Each number is 128 + 32 x the weight over its row's rms, rounded and kept within 0 to 255. Layers, rows and columns count from 0. The size above them is the row's rms in percent of the matrix's.

# layer 13 MLP down (transposed), 768x192, rms 0.0586, rows 431-483, columns 64-127
size [104  97  98 106 100 104  84  99 106  95 106  92 102  93  94  96  94  92 103 107 103 100  96 118 111  89 113  89  93  91 104 100  96  94  92  93  98  93  96 108  94 102  89  93  97 109  94 100  93  93  88  95  99]
[[112  93 164 129  79  88 127 143 121 125 104 139 140 178  70 106 133 156 139 128 131  94 202 116 162 165 169 127 158 170  69 168 172  85 143 135 183 160  67 131 101 111 146 120  86 219 193 151  94 151 159  98 136  64 106  97 166 142  20 111 128 141 120 133]
 [126 107 160 119 133 128  90 129  97 177 147 129  96  94 148 159 106 109 109 124 116 156 103 127 142 117 113 138  98 109  74 114  83 121 143  95 106  86 105 146 158 161 106 151 156 109 149 184 111 131 149 155 132 103 107 123 111 180  61 160 102  93  75  92]
 [122 130 118  71 142 113 113  84 152 151 162 133 169  66 140 146 125 145 105 140 110 142 138 134 109 125  67 174 113 112 111 117 143 116 153 116 115  73 129 150 172 134 134 113 131 145 139  75 115 201 110 144 163 188 199 140 174 130 117 111 110 119 144 117]
 [113 118 140 154 108  76 130 110 146 152  77 114 128 118 124 114 106 177 155 114 109 140 101  82 106 159  63 162  85 149 101 113 157 123 149 110  70 147 159  66  92 114 154  94  87  98 163 131 113 136 138  76 142 117 122 106 165 140 150  94 163 108 123 178]
 [123 128 159 123 129 209 126 112 122  82 128  58 134 163 133  95 174 158  99 126  65 146 160 159 116  78 113  64 157 184 121 110 112 133 140 124 128 130 104 156 162 166  92  93 159  68  97 118 166 153 134 134 138 141 140 117  95 138 134 164 167 124 105 156]
 [ 96 111  97 145 186 133  78  76 123 175 107  98 165 204  98 141 130 126  73  92 185 172 179 130  97 142 130  56 120  56 137  91  59 113 122 101 107 159 111 125  97 165 147 159 135 126  81 106 116 115 126 131  98  74  81  84  95 134 108 144 107 180 156 131]
 [ 53 165  63 131 161 212 143 109  75  85 129 162 143 154 135  99  64 108  45 107 169  80 137 133 104 118 110 133  80 125  71 138 119 145 129  85 141 133  44 143  91 157  86 136 153 139 109 184 136 132 117 115  83 135 115  99 181 117 111 126  98 131 198  66]
 [ 97 137  97 137 164 123  99 141  97 179  95 130 128 133 142 152 108 193  77 113 218 161 137 166 138 108 125 192 157 144 109 136 176  70  70 114 155 119  73 133 166 116 134  88 120  96  53 161 119 135 114 177 144 131  94  95 147 146 115 109 116  90 110 138]
 [128 120  74  78 163 106 138  64 165 117  89 139  95 143 159 149 154 151 118 145 168 109 116 130 122 146 161 169  66 144  96  95 100 134 111 115 153 116 183  82 161  77 144  80 139 174  74  36  69 107 163  90 149 118  96 126 126 108  83 187 117 138 140 139]
 [104 119  90  85  65 125 102 135 156 210 118 123 106 149  74 109  97  97 127 130 218 136 176 124 131 155 162 112 131 186 194 149 127 116 194 136 125 153 107 157 145 143 104 145 147 152 186 112  62 133 112 148 146 142 135 105 129  76 152 103  75 176 124  97]
 [128  99 164 204 112 164 110 122 143 133 142  70 123 107 128  85 147 191 205 116 122 127  89 195 118  77 138 129 174 155 126 145  60 180 100  55 130  99 165  61 136 118 147 168 172  98 165  99 137 155 148 115  65 131 118 141 122 126 138  85 155  95 141 112]
 [131  72 124 147 143  91 119 151 123 119 142 146 158  55 137  77 144 115 152 165 115  59 123 126 147 133  99 102 141 164 120 104 142 173 146 160  90 162 135 141 144 128  69 161  83  99  98 158 115 161 114 171 174  97 155 125 148 137 145  88 143 171 129 164]
 [142 116 152 110 174 143 152 154 156  97  48 146 122 137 169 138 124 114  73 121 110  79  93 122 148 113 149  72  94 137 165  59 195  88 122 137 171 139 121 115  79 144 106 150  91 141 118 151 213 155 110 113 143  65 115 130 185 135 183 183 124 137  87 137]
 [157 146 106 183 147 136 131 143  97 178  82 120 109 123 159  92  73  90 139 132 113  99 149 131 120 161 145 127 141 145  77  93 133 139  76  48 137 103 156 118 111  82  89 154 135 115  95  82  93 142  96 106 115 132 151 190 172 116 104  77 120 122 148 141]
 [ 54 108 128 152 113 124 152 124 113 101 140 114 134 113  81 106 144  77 138  88 195 106 130  72 117 164 138 106 120 189 155  95 198 112 123 160 180 165 119  62  71 147 148 130 154  81 104 137 164  37 104 180 103 113 115 119 125 140 171 134 107 118 156 136]
 [177 147 125 124 112  98 158 148 102 174  82 181 109  78 139  92 117 117 104 215 128 157  76 148 122 151 149 155 130  75  93 114 132 112 156 101 112 116 123 160  82 124 185 140  70 124 112 172  95 110 154 155 188 165 125 125 128 217 109 105 145 192 125 127]
 [ 82  78 100 121 156  99 126 128 127  98  79 219 174 124 129 124 133 149  67 116 103 136 117  96 128 120 160 159 120 125 149 118 132 100 188 111 130  99 172  93 159  86 133 149  76 103  59 185 176 113 100 130 132 105 146 102 102 159 129  99 146 131 107 181]
 [143 124 130 146 132  91 133 164 145  96 103  60 142 148  92  91 105 152 119 132  75  93 120  76 167 212 114 142 112 143 133 102 132 113 113 204 140 126 159 176 164 159  98 142 101 127  84 117 121  97 131 132 111 164 163 138 129 173 176 130 142 101 107 130]
 [111 134 137 101 138  94 134 130 147 216 117 124  83 103  85 156 145  91 115  93 147 139 136 140 112  60 136 178 117 146 205 125 163 129 159 132  67 163 145  82 137 149 205 122 186 168 166 159 114 137 155 174 144 111 103 129 112 107 147 129 170 100 151 176]
 [151 130 108 185 143 150 153 122 110 142 101 167 145 165 120 105 176  89 178  84 128 126 115  93 153 160 108 146 108 152 100 177 166 169  89 184 118  89 164 119  83  96 111 117  56 181 135 147 144 141 108 125 102 131 108  89 109 165 143 108 132  82 158 155]
 [166 122 146  87 116 141 126 155 191 184 148 102  94  71 211 127 104 103  70 136 108 128  88 109 120 125 130 120 161 108  80 102 134 124 185 154 132 111 134 137  89 115 115 140 105 149 118 116 144 117 165 131 129 153 134  43 129 111 116 154 162 113 114 194]
 [198 160  83 119 119 144 133  95 150 193 112 190  99  90  96 151  71 123 159 148 130 142  67 125 174 111 155 119  70 133 140 109  69 104 148 128 172 124 149 178 155 170 113  89 128 123 101 102  92 179  61 205 111 131 160 149  85 153 134 131 130 134 181 132]
 [106 118 161 115 132 126 153 102  83 101  92 127  97  91 114 168 120 105 160 156 163 131 188 139 150 161 114  68 132 181 150 167 150 114 152 125 123 140 138 123  95 130 115  68 164 149 218 131 150 108 141 140 132 102 106 169 131  97  64 202 145  79 102 105]
 [126 124 174 166 150 120  84 147 104 117 171 123 125 114 147 186  28 119 137 153  19 112  85 143 153  84  81 169 154 115 103 142 196 152 143 153 123 135 117 166 129 138  91 131 152 182 136 121 109 103 133 136 117 136 102 143 115 140  89 163 125  93 139 117]
 [ 88 135 142 143 117 174 120 173 127  94  88 132  90 115 193  97 139 140 109  83  98 102 178 103 112 109 140 163 135 161 154 136 189 145  84 128 120 103  97 114 109 151 154 178  99 139  60 166 168 195 163 164 135  89 142 104 132 129 113 176 153 135 168 122]
 [102 106 130 105 140 129 129 113 129 140 120 157 144 163 134 136 100 102 125 139 138 118 152 171 114 132 210  72 131  77 132 186 136 126  86 114 163 114 150 107 132 148 121 138 146 181 169  92 134 155  60  72 146 126 179 162 110 124  90 127 169 102 135 136]
 [ 96 151 144 138 126 173 111 142 163 125 158 105 131 169 135 162 161 195 147 180  96  94 143 135  52 154  83 110 154 175 136 119  74 119 151 131 134  84 191  99 140 156 169 120 144 146 128  75  68  92 160 111 193 131 154 117 105 177 116  99 128  83 121 160]
 [174 169 152 113 140  62 153  93 120  97  97 124 109 145 110 127 131 153 177 115 100 105 110 168 145  87 164 152 107 125 163 153 111 121 138  90 129 128  46 151 120  51 158 156 149 171 123 109  73 105 175  78 112 142 102 103 104 155 129 120  89 172 109 158]
 [128 116  90 112 112 134 215 105 155 106 147 156 121 124 121 117 196 117  97 116 146 173 138 163 139 132 146  55 162 145 149 104 148 128 126 163 143  93 108 216  83 112 124  90 122 123 126 147 124 102  92 155 126  90 129 140 142 103 171 103 104 120 134 130]
 [121 140 141 126 172 175 146 162  94 125  89 155 115 109 136 125 135 126  99 136 140  96 112  90 150  76 129 102 164 135 173 109 121  68 174  77 120 177 193 110 107 110 127 165 162 156 118  94 163  95 129 189 103  92  94 110  86  94 157  85 143 132 107  80]
 [145 130 159  73 139 111 131 180 157 144 111  98 155 180  89 139  94  90 182 129 113 127 131  83 144 144 106 143 161 157 154 123 164  54 135 131 142 141 142 183 136 133 114  84 135 117 215 184 150 101 146 127  95 165 109  87 153 191  64 115  74 152 144 111]
 [150 143 102  89 135 132 106 121 127 176  93  94 189 118 196  97 161  85 148 145 135 123 170 109 167 103  94 114 152 121 198 146 133 102 135 111 113 163 106 134  63 110 107 117 108 205  40 164 126  91 111 150 162 161 144  61 127  84 175 171 186 103 119 111]
 [131 127 165 142 134 134 109 182 137 134 114 120  97 143  82 188 113 120 171 149 100 128  98  68 128  95 135 177 131 141 124 129 165 162 113  84 124  67  84 126  80 171 103 146 110 106 222 153 135  76 122 104 126 189 114 164 170 101 133 163 139 124  76 158]
 [157  97 153 122 116  88 135 127  93 185 219 139 110 111 144 165 114 132  89 136  51 166 158 127  89  99 127 117 110 101 140 175 141  77 175 151  86 140 133 166  98 173 135  74  92 117  54 117  79 132 115  78 146 149 135 163  90 127 120 161 122 190 171 137]
 [ 75 157 177 133 108 143 142 118 107 147 143 127 137 145 125 162 101 123 171  79 112 100 121 117 177 181 142 133 185 109 158 112 123 129 143 151 160 134 131 101  79 125 146 144 108 163  76 130  65 109 131 148  72 174 151 110 148 101 164 166 160 107 160 105]
 [160 123 121 107 137 174  92 169 145 120 130  61 120  96 115 121 141  80 127  92  95 134 172  66 113 133 141  88 105  76 132 219 160 162 132  98 141 102 105  87 142 133 166 131 154 110 188 134 147 114 105 114 115 129 130 106 105  87 125 145 115 165 129 200]
 [ 74 102 118  79 145 152 185  84 130 146 123 125 108  80 171 114 136 113 170 160 120 121 152 149 172 131 112 104 132 106 140  91 166  93 147 139 112  99  93 118 141  88 133 126  58  98 157 138 102 113 192 115 150  77  85  95 131 105 139  91 147 135 148  87]
 [ 93 117 148 131 192 141 106 155  79 119 135  98  93 142 121  61  68 140  98 162  93 157 130 172 128 158 141  62 130 100 108 114 117 127 126 116 183 139 164 117 149 112 151  76 141 177  67  82 143 164 141 140 116 152 153 140  88 128 119 123 127 104 122 146]
 [153 136 132 191  96 152 150 142 151 150 147  92 115 104 140 119 145 145 143 131  75 144 112 144 107 114 127  96 106 161 183 118  89 174 152 161 108 189 103 113 175 129 158 110 140 175 172 126 105 140 151 118 158 100  99 143  79 156 127 167 116 107 138  99]
 [148 134 198 120 169 152  98 167 152 119 101 186  78  65 143 111 128 111 184 143 119 164 193  98 130 147 155 149 120  44 224  94 185 106 153 118 114 140 154 105 145  89 123 162 114 106 152 124 110 134 113 122  82 163 111 140 103 164 131 138 163 146 137  91]
 [111  90  97 160 104 152 151 129 120  88  58  98 179 173  98 151 119 110 122  76 235 157 102  91 164  98 105  61 121 160 107  88 180 145 134  68 125 129 160 129 120 206 162 109 104 132 144 162 123 136  72 143 125  79 192 117 147 116 157 127 130 135 148 112]
 [121 127  91 156  93  70  76 110 165 133 163 142 190 163  70 140  93 120 124 102  80 142 133 123  91 163 151 108  77 132 135 133 102 103 159 126 158 144  74 157 164 178 124  95 137 146  80 105 185  88 157 138  72  80 142 158 164 172  79 128  92 120 106 116]
 [ 75 147 108 176 143 106  85 141 156 121 149 128 182 136 160 149 122 157  83 116 160  95  69 136  56 216 131 159 128 129 117  75  87 140 132 133 140 141 119 117 105 103 143 165 113  86 167 139 147 105 136 114  61 148 186 119 155  82 126  81 164 148 105 174]
 [ 59 113  98 140 103 137 122 147 109 170 164 118  63 119 111 136 162 134  86  93 149 121 142 117 181 105 180 147 144 155 120  47  52 102 135 103 174 113 140 106 119 152 178  92 160 107 103  85 162 149  88 113 121 106 112 160 144 167  93 133 140 122  89 171]
 [ 97 142 139 113 113 112  90 119  69 123  87 137 137 113 120 141 153  85 119 108 182 146 141 158  91 129 104 137 152 114 159 131 170 108 114 133 168  95  96 125 168 126  99 125 108 110 119 133 131  80  88 129 104 114  90 142 108 118 129  60 198 152 177 175]
 [131 140 139 123 144 149 183 190  84 124 111 139 137  85 123  97 148 176 182 207 184 173 132 130 174 109  64 149 130 122  99  48 164 177 127 118 142 105 142 134 144 106 183 147 149 103  42 120 116 108 135  64 114  88 167 109 165 131 127  83 174 135  85 114]
 [108 100 162 147 109 176 135 217 117 155 121  53 144 109 145 104 159 161 111 205 152 206 139 156 147 138 123  87 105 113  76 140 154 106  83 183 119  79 160 120 152  93 159 129 134  97  86  69 150  77 114  89  77 144 112 124 122 101 141 117 137 102 121 160]
 [215 125 102 127 135 128 114 159 142 144 101 128 109 178  98 150 127 154 167 199 125 100  80 177 131 140 158 130  65 152  92 163 146  83 162 104 150 157 154  93  90  76 162  79 116 113 179 121 100 200 129 159 122 131  75 146 135 116 185 135 101 140  73 149]
 [ 98 146 171 114 110  96 138 164 135  74 169  98 109 149 103 150 114  83 112 129 132 135 129 114 179 183 124  95 105 110 147 132 137 203 139 149 105 121  92  95 109 133 110 160 179 152 122 121 144 150 190 172  84 145 106  85 162 113 137  88 171  87  98 103]
 [126 101 159  97 211 144 143 127 134 135  84 142 101  79 128 119  91 142  68  77 167 158  96 158 109 146 118 167 141 196 134 164  55 140 149  64  88 109 116 118 181  91 169 128 123  65 160 160 135 105 108 131  73 114 121 140 171 162 115 118 109  93  76 140]
 [118  98 109 130 143 155 139 117 131 142 154 186  83 146 109 105 117  38 104 186 134  87 203 122 148 119 169 119 125 124 138  96 104 184 143  76 118 110 136 226 137 129 122 124 129 120 107 126  92 166 128 209 100 101 124 167 107 110 132 123 148 149 145  62]
 [ 54 201 112 147 141 117 121 161 129 127 115 203 134 137 118  95  70 164 106 166 110  98 142 129  94  72 106 166  95 107  90 125  77  90 137 136  85 201 143 125 106 122 157 124 145 138 118 121 166 159 139 190  91 152  62 146  77 117 168 134 146  93 114 109]
 [ 65 158 121 132 141 110 165 155 133 173 168  69 152 164 128 177  96 115 122 104 118  94 134  94 167  76 136 135  68 145 174 173 168 104 113  84 153  93  88 120 161 126 134 121 181 116  95 124 178  81 166  87  96 127 109 154 136 155 103  88  93 189 123 174]]
# layer 13 MLP up, 768x192, rms 0.207, rows 432-483, columns 64-127
size [ 95  98 111  98  96  86  96 100  94 107  97 105  96 101  98  98  91 100 105  98 100  95 113 119  93 109  94  97  93  94 103  93 100  95  95 109  94  97 110  97 101  94  94  95 104  97  99 108  91  92 104  97]
[[133 124 120 130 129 110 196 118 164 113 116 112 167 110  99 127 155  99 152 148 133 107 143 121 116 136 103 194 115 131  72 119 149 109 130 119 111  97 154 120 108 171  84 163 109 151 126 103 140 117 128 124 163 187 170 171 113 126 163  69  83  92 152 106]
 [137 144 144 212 156 176 100 146  76  58 173 187 117 167 159 105 132 115 136  69 111  97  99 187 109 131 127 124 149 128 104 146  88 132  89  98 114 116 131 131 111 131 137 111 135 151 100 118  99 124 154 141 135 160 150 131 111 152 170 120  88 120 139 198]
 [106 104  77  69 158 174 118 136 166 126 175 140 172 117 110  84 150 111 115 121 124 211 131  90 113 203 142 128 137 107 112  37 184 183 108 145 163 150 111 175  85 129  89 173 119 104 196 129 132  92 136  97 117 113 134 153 112 201 134 114 100 153  55 107]
 [ 92 133  79 118  59 157 127  80 155 154 164 193 132 100 106 105 129 105  89  61 120 108  86 103 148 123  90 173 164 138 139 121 168 110 138  69  93  87 168  64 157 100  87 173 131 136 141 135  72  68 106  97 135 118 158 165 164 127  90 127 115 140 157 106]
 [169 155 120 116  84 117 164 150 100  66 158 147 142  84 157 100 177 151 192 125  92  99 120 122 117 108 134 173  81 203  57 156 189 115 112 150 166 121 174 169 161 146 134 111 104 124 185 151 123 126 140 127 137 207 131 182 139 161 152 121 155 113 117 130]
 [190 206 138 120  75  75 153 141 127 162 147 145 123 150 134 196 179 154 170  98  99 153 207  55 134  97 139 171 169 114 121 141 130  60  71 138 112 175 151 123 188 110 153 106  59 115 148 129 123 158 162 134  88 106 198 124 134 124 152  68  85 111 157 142]
 [102 120 153 168 117 128 112  99 113 138 116 109 115 119 196 119 118 139  93 151  76  73  97  94 127 128 105 129 144  60 127 150 104 128 183  99 133  74 186  78 134 125 125  98 163 168  83 152 178  99 109 164  97 128 150 132  95 117 164 159  73 183 138  77]
 [183 116 144 131  89 137 155 171  56 127 134 129 184 123  66 108 186 162  97 131  87 123 182  96  97 123 147 125 136 117 136 162  87 153 145 135 143 131 142 136 103  72 135  80  83 172 145  55 184 116  94  88 128 133 149  89 149 151 164 108  46 178 129 154]
 [114 118  91 109 148  90 155 149 122 131  88 138 167 146 137 135 185 116 215 144 138 109 129 102 119 129  76  81 160 116  67 122 131 132  99 122 144  86 108 104 101  95 100 195 131 205 117  91 109  82 127 110 141 114 153 109 128 181 121 111 161 116 154 166]
 [122 144 173 162 105  92 140 104 151 160 124 135 135  94 145  43  57 114 189 122 155 154 109 134 158 131 125  88 115 180  99 119 120 123 122 164  82 152 175 128 103 119 117 126 116 121 137 160 114 116 147 120 109 164 151 113 190 175 120 134 144 129 192  97]
 [143 129 117 141 170 117 135 134 189 182 142 107 154 159  98  97 137 105 177 176 125  86 122 147 134  91 128 100 155 150 169 118 107 138 107 191 149 170  85 122  88 155 138 117 111  93 123 141 131 179  93 103 170 146 134 148 107 110 184 114  97  72 159 115]
 [104 118 123 141 116 170 160 133  92 148 112 128 141 148  81 106 113 100 129  86 109  96 142 117 100 121 142  61 143 156 164  76  88 140  47 112 150 115 137 107  91 126  91 117 131 130 176 127 144 152 103  91 114 188 135 143 137  82  89 115 110  69 173 131]
 [123 132 134 141 124 108 118  90 124  89 119 105 144 135 136 138 151  93 182 154 162 152 131 178 143 143  93 136 187  99  38 169 110 191 131 121  90 155 109 151 156 132  85 145  73 122 103  60 180 112  99  83 131 153 148 109 143 183 105  88 111 131 179 164]
 [157 156  91 198  64 133 160 160 133 164 106  91 148 150 129  77 114 153  85  91 120  68 130 182  96 126 186 141 102 148 114  81 113 143 115  93  50 117 101 108 147 140 115  77  79  65  93 173 130 150 174 127  95 126 117 167 105 166 117 143  63 143 163 138]
 [155 129  83  86 137 118  80 151 166  87 130 120 153 146 176  90 143 147  88 144 183  61 187 116  89 170 109  99 116 178 175 183  70 122 136  81  99 119 140 121 121 105  73 133 139 161 136 116 160  71 118 121 154  83 130  87 119 133 170 118  80 168  96 150]
 [127 164 158 101 120 150  79  93 104 150 123 136  85 160 129 153 137  80 139 119 135  89  92 128 156  80 134 106 201  92 163  72 140  77 119 111 138 138  75  97  89 178 145 161 172 136  81  95 134  72 124 113  66 150 153 140 145 143 122 138 133  93 151  48]
 [151 107 149 122 143 153 130  47 135 149 131 181 121  73 137 154  85 127 155 145 137 148 184 141 117 125 124 139 155 120 165 141 129 114  72  92 103 141 104 133  90 144 131 155 188 126 156  60 191 143  49 142 162 164 175  83 143 144 113 116 113 146 148 132]
 [105 160 156 119 160 136 166 108 141 132 102 119 141 108 154 142 127  97 133  73 117 103 159 152 128 100 123 169 123 111 155 128 140 137 139  87 113  59 152 134 115  71 124 160 153 140 130  93 179 183 102 144 126 154 159 149  74 144 106 114 114 204  73 194]
 [133 111 149 133 137 137 103  95 183 199 169 108 130  53  73 157 167 138 138 174 127  76 119 143 126  91 132 164 128 102 105 132  76 105  82  79 100 114  99 129 120  94 105  75 145 134 107 123  93 110 151 104 136 123 137 109  99 120 169 134  91 119 122  62]
 [119  91 116  86 146 120 112 147 146 144 158 151 130 100 184 124 116 108  83  83  93 118  96 109  70 168  90 100 134 113  74  96 169 138 129 133 201 100  96 119  86 158 132 144 132 158 188 148 128 199 152 114 188 144 114 186 164  91 125 155 112 226  94 143]
 [ 76  76  99 137 132  84 112 214 104 158  68 121 106 192 144 131 120  69 157 154 111 128 158 163  98 197  93 156 154 131 124 122 138  63 102  82 206 108  88 130 172  81 128 149  96 135  95 126 131 108 148 110 181 108 141 125 118  77 128  62 164 154 165 126]
 [179 109 117  64 110 155 127 126 137 147 124 151 106 127 117 130  75 112 128 176 167 114 116 111  75 120 130 131 154 112 145 128 121 161  94 166 130 129 149  72  73  93  58 140 155 141 179  86 143  86  94 198 134 154 125 100  56 168  95 126 121 114 125  74]
 [155 152 133 121  71 102 143 149 102 122 141 181 170 111 137  89 118 117 155 111  95 127 118  76 121 129  61 126 123 116 123 154 141 132  69  94 103 136 138 179 134 143 127 142  97 131  98 135 153  56 124 135 158 155 199  84 124 163  96  81 100 154 104  67]
 [105 162 107  46  94 162 151  90 145 132  80 144 106  85 148 113 161 134 131 139 152 123 114 137 126 146 104 150  89 136 113  98 197 124 134  81 128 177  59 120 134 126 114 105  87 110 108 157 117 157 119 110 171 104 100  59 149 114 195 125 114 119 135 135]
 [131 134 150 169 171 110 133 160 141 126  98  95 117 127 127 103 160 147 139 123 109 133 147 205 147 168 102 173 171 168  90 119  86  73 151 140 135 147 119 152 144 100  79 118 107 114 117 129 132 141  82 135 160  90 157  96 201 131 119 133 129 142 148  68]
 [134 126 182 146  98 192 139  39 118 169 131 125 125 139 141 145 169 152 183 151 143  90 143 149 121 153  93 132 202 118  60 143 104 130 170  77  70  94 148 140 168 188 150  75  95 166 104  87  92 108  74 125 156 154 111 153  75  91 112  81 140 114 107 184]
 [163 174 106 157 129 100  80 167 127  85  99  96 100  94 113 170 122  74 162 120 157 166  98 151 121 175 169 198 128 121  85 138 134 102  90 134  85 106 138  99 127 152  92  62 158  97 170 142 149 164 100  94 124 121 120 179 158 112 133 181 142 174 157 159]
 [170 121 114 128 170 133  84 116 102 103 132 133 117  68  73 174  63  96 113 165 106 160 159 134 109 136  86 108 182 125 101  97  60 111 176 156  90 182 163 138 135 156 141 146 133 128 145 163 141 140 117 179 187 164 129  77  93 103 137 145  95 196 153 149]
 [134 125 137 101 137 156 118 194  85 159 140 143 130 129  74 100 132 137 113  79  67 120 147 108 131 145 128 136 122  98 115 128 121 133  92 169 111 122 176 126 136 137 136 115  90 118 176 160  97  89  92  46 128 149 115 148 144 175 170 169 116 174 161 140]
 [128 123 102 118  94 123 172 131 111  96  90 143  89 113 164 114 131  99 136 123 129 128 164 139 127 124 181 132 132 108  98 180 140 142 180 163 163 127 137 148 134 114  96 126 206 135 139 178 112  90 103 160 129 115 113 166  83 115  98 124 182  90 189  87]
 [130 106 115 122  64 216 117 158 114 159 148 117 116 134 147 106 131 112 169 132 106 113 112 125 176 125 140 172 131 127 159 147 107 171 162 104  86 143 121 101 132 118 159 124 130 165 127 156  92 111 139 159 113 128 153  98  82 159  83 124 173 131 116  83]
 [163 163 101  39 188 137 108  85 141 102 107 132 163 146 171 129 128 123  91 105 107 129 154 141  67 136 132 127 168 133 182 145 143 127 121 188 117 125 124 175 174 117 102 155 136 181 168 157  86  88 120 110 119 130 149 121  66 147 122 120 189 151 146 109]
 [122 148  99 191 109 178  72 134 123 111 159 119  98 140 131 172 166 187 128 110  91  76 116 122 118  96 105 115 187 165 134  94 128 169 105  85 120 121 137  96 113 166 128 131 185 105  58 131 118 143 133 115 138 163 108 122 153  80 119  97 117 148 131  92]
 [ 97 137 117 117  87 110 166  92 146 143 103 150 109 133 167  96  86 129 132 115 107  68  91 121 138  99 153 128 108 220  49 163 110 158 135 115 115 128 151 103 126 120 124  62 114 115 130 117 185 122  84 107  79 139 168 139 200 149 125 148 121  97 138 129]
 [145 107 131 154 117  91 141  41  92 150 155  99 139 136 193 172 143 139 141 103  90  77 105  99  70 145  93 173 111 170  60 126 101 124 171  74 147 105  96 109 100 134 116 134  72 133  82 144 116 154 124 122 108  85 119 153 135 166 158  64 134 134 121  85]
 [116 107 135 137 129 110 124 105  81 138  62 156 144 138 130 119 171 148  99 118  85 109 119 153 128 150 161 160 131 137 111 129 170 120  93 156 125  91 161 111  98  94 120 109 154 133  40 113 110 133  98 137 107 137  75  99 101 127 153 179  96 167 161 115]
 [163 134 143 150 101 207  98  84 116  94 227 159 135  84  96 151 102 101 118 120  78 104  61 107 155  84 147 193 113  60 172 112  79 120 162 164 188 133 128 135 108 120  85 137 123 135 150 109 148  72 121 112 181 159 137 178 134  93 120 151 114 166 163 104]
 [114 173  96 157 144 127 134 123 197 115 145  81 131 108 126 123 102 113 101 160 102 168 163 141  99 114 109  94 143 195 179  85  90 168 114 204 157 106 113 110 120 154 123 159 124 122 120 155 139 157  68 132 142 148 100 132  96 109 141 179 118  65 158 116]
 [134 116  94 181 121 169  69  95 184 146 150 175 122 154 125  85 138 142 130  77 151 130 101 152  65 152 124  91  92 121 159 134 134 163 112 135  99 118 111 146 147 153 173  91 125 112 165 140 149 111  85 111  99  57 112 106 183 140 110 110 135 156 126 118]
 [108 201 110  99 115  83 149 118 150 127  92 115 108 134 104 168 157  85 154 129 103  78 117 131 125 146 128 199 103 164  88 135 123 133 133  77 134 127 138 154 211 158 107 134 108 118 139 159 145 142 148 117 145 113 164 121 129 171 154 107 104 131  82  94]
 [170  55 177 169 136  49 121  93 134  97  76 126 139 135 160 129 144 164 154 132 111 161 121 158 139 161 174 143 105 203 125 107  98 192 161 175 129 101  99  49 142  89  87 155 114 187 135 180  88 115 139 205  89 132 140 189  81  86 133  78 115 131 122 129]
 [112 139 123  75 160  89 129 208 102 119  86 100 108 121 117 129 136 125 158 111  82 156 131 213 127  81 163 163 100 142  98 122 149 107 133 129 146 119 108 144 117 102 127 131 163 164 111 164 127 184 112 113 107 156 139 143  76 121 105 151 115 156 167  88]
 [210 129  79  97 141  92  55 102 120 135 109 104 153 155 130  95 167 180 143 127 153 108 148 160 159 145  96 117  96 121 143 104 179 141  84 132 155 136  85 150  98 169 148  78 129 187 183 132  89 103 148  85 139 167 155 125 112 135 154  70 111  17 193 137]
 [149 146 134 134  32 120 144 113 105 147 140 162 103 144 183  58 118  79 165 144 156 159 115 127 131  97  89 143 149 207 125 148 116 135 102 103 121 162 113 118 139  95 136 143 158 152  97 122 116 125  78 138 136  76 136 122 111 163 111  75  95 187  88 149]
 [109 173 111 110 141 107 155  68  94 110  61 124 132 139  98 147 165 113 150 101 140 130 196 150 153 162 106 226 177 109 131  69  79 122 104 139 112  98  99 154 138 180  88 120 143 178 123 119 127  84 146 132 173 147 159 136 162  95  88  85 158 114  95 213]
 [164 116 110 105 165 131 135 158 167 159 176 183 100 131 117 142  89  82  85  99 114  60 141 174 165 107 114 183 107  95 125 158 114  90 114 133 145  88 102 108 100 204 139 145 107 126 188 127  67 192 126 154 122 104 128 138 136 191 138 128  76 122 150  75]
 [142 105 121  61  93 173 118 138 161 105 128 152 110 120 152 133 142  26 118 107 165 125 156 116 183 202 135 123 135 116 167 121 147 121  90 182 136 114 168 155 179 148 104 168 115 130 164 115 173 139 130  21 159  66 167 118 127 135 114 106 105 149 149 115]
 [101  85  40  86 142  91 119  84 154 150 127 158 148  67 163 142 139 106 114 119 122  90 112 151  69 112 118 106  94 128 126 158 120 112 143 114 108 154 129 110 167 122 140 143 165  98 169 176 124 134 135 175 124 111 103 158 129  86 177 138 130 104 174 179]
 [ 99 157  59 126  91 165 130 179 101 127 111 113 121 150  98 170 188 134 121 145 186  35 112 108 182 151 163  89 138  63 140 127 105 142 162 145 144 151  82 106 112 162  88 121 134  76  99 129 218  26 115 118 168 105 103 115 141 150 137 132  95 142 113 125]
 [ 91  69 133 113  99  83 140 112 103  94 135 130 152 104  95 167 158 186 130 110 145 127 118 142  76 124  94 166 136 163 119 149 113  70 109 132 137 102 109  96  92 153 126 144 128  78  96  91 175 103 118 103 159 140  78 134 100 105  90 145 162 118 190 119]
 [107 141 153 101 146 122 108 157 107 151  98 119 118 126 131  58 128 130  87 100 207 115 100 159 135 147 132 135 143 120 108 120 129 136  73  79 103 115 145  87 110 170 132  90 145  85 149 138  68 111 133 174 171 139 137 158 146 122  88  68  90 131  95 104]
 [ 96 121  68 135 162 105  79  92 150  88 117 171 184 174  56  89  84 111 137  75  83  91 109  97 124 149 128 156 145 167 155 102 173 149 115 105 158  91  88 187 216 142 134 153 162 126 119 123 171 123 143 124  46 113 196 124 131 142  82 148 152 140 154 112]]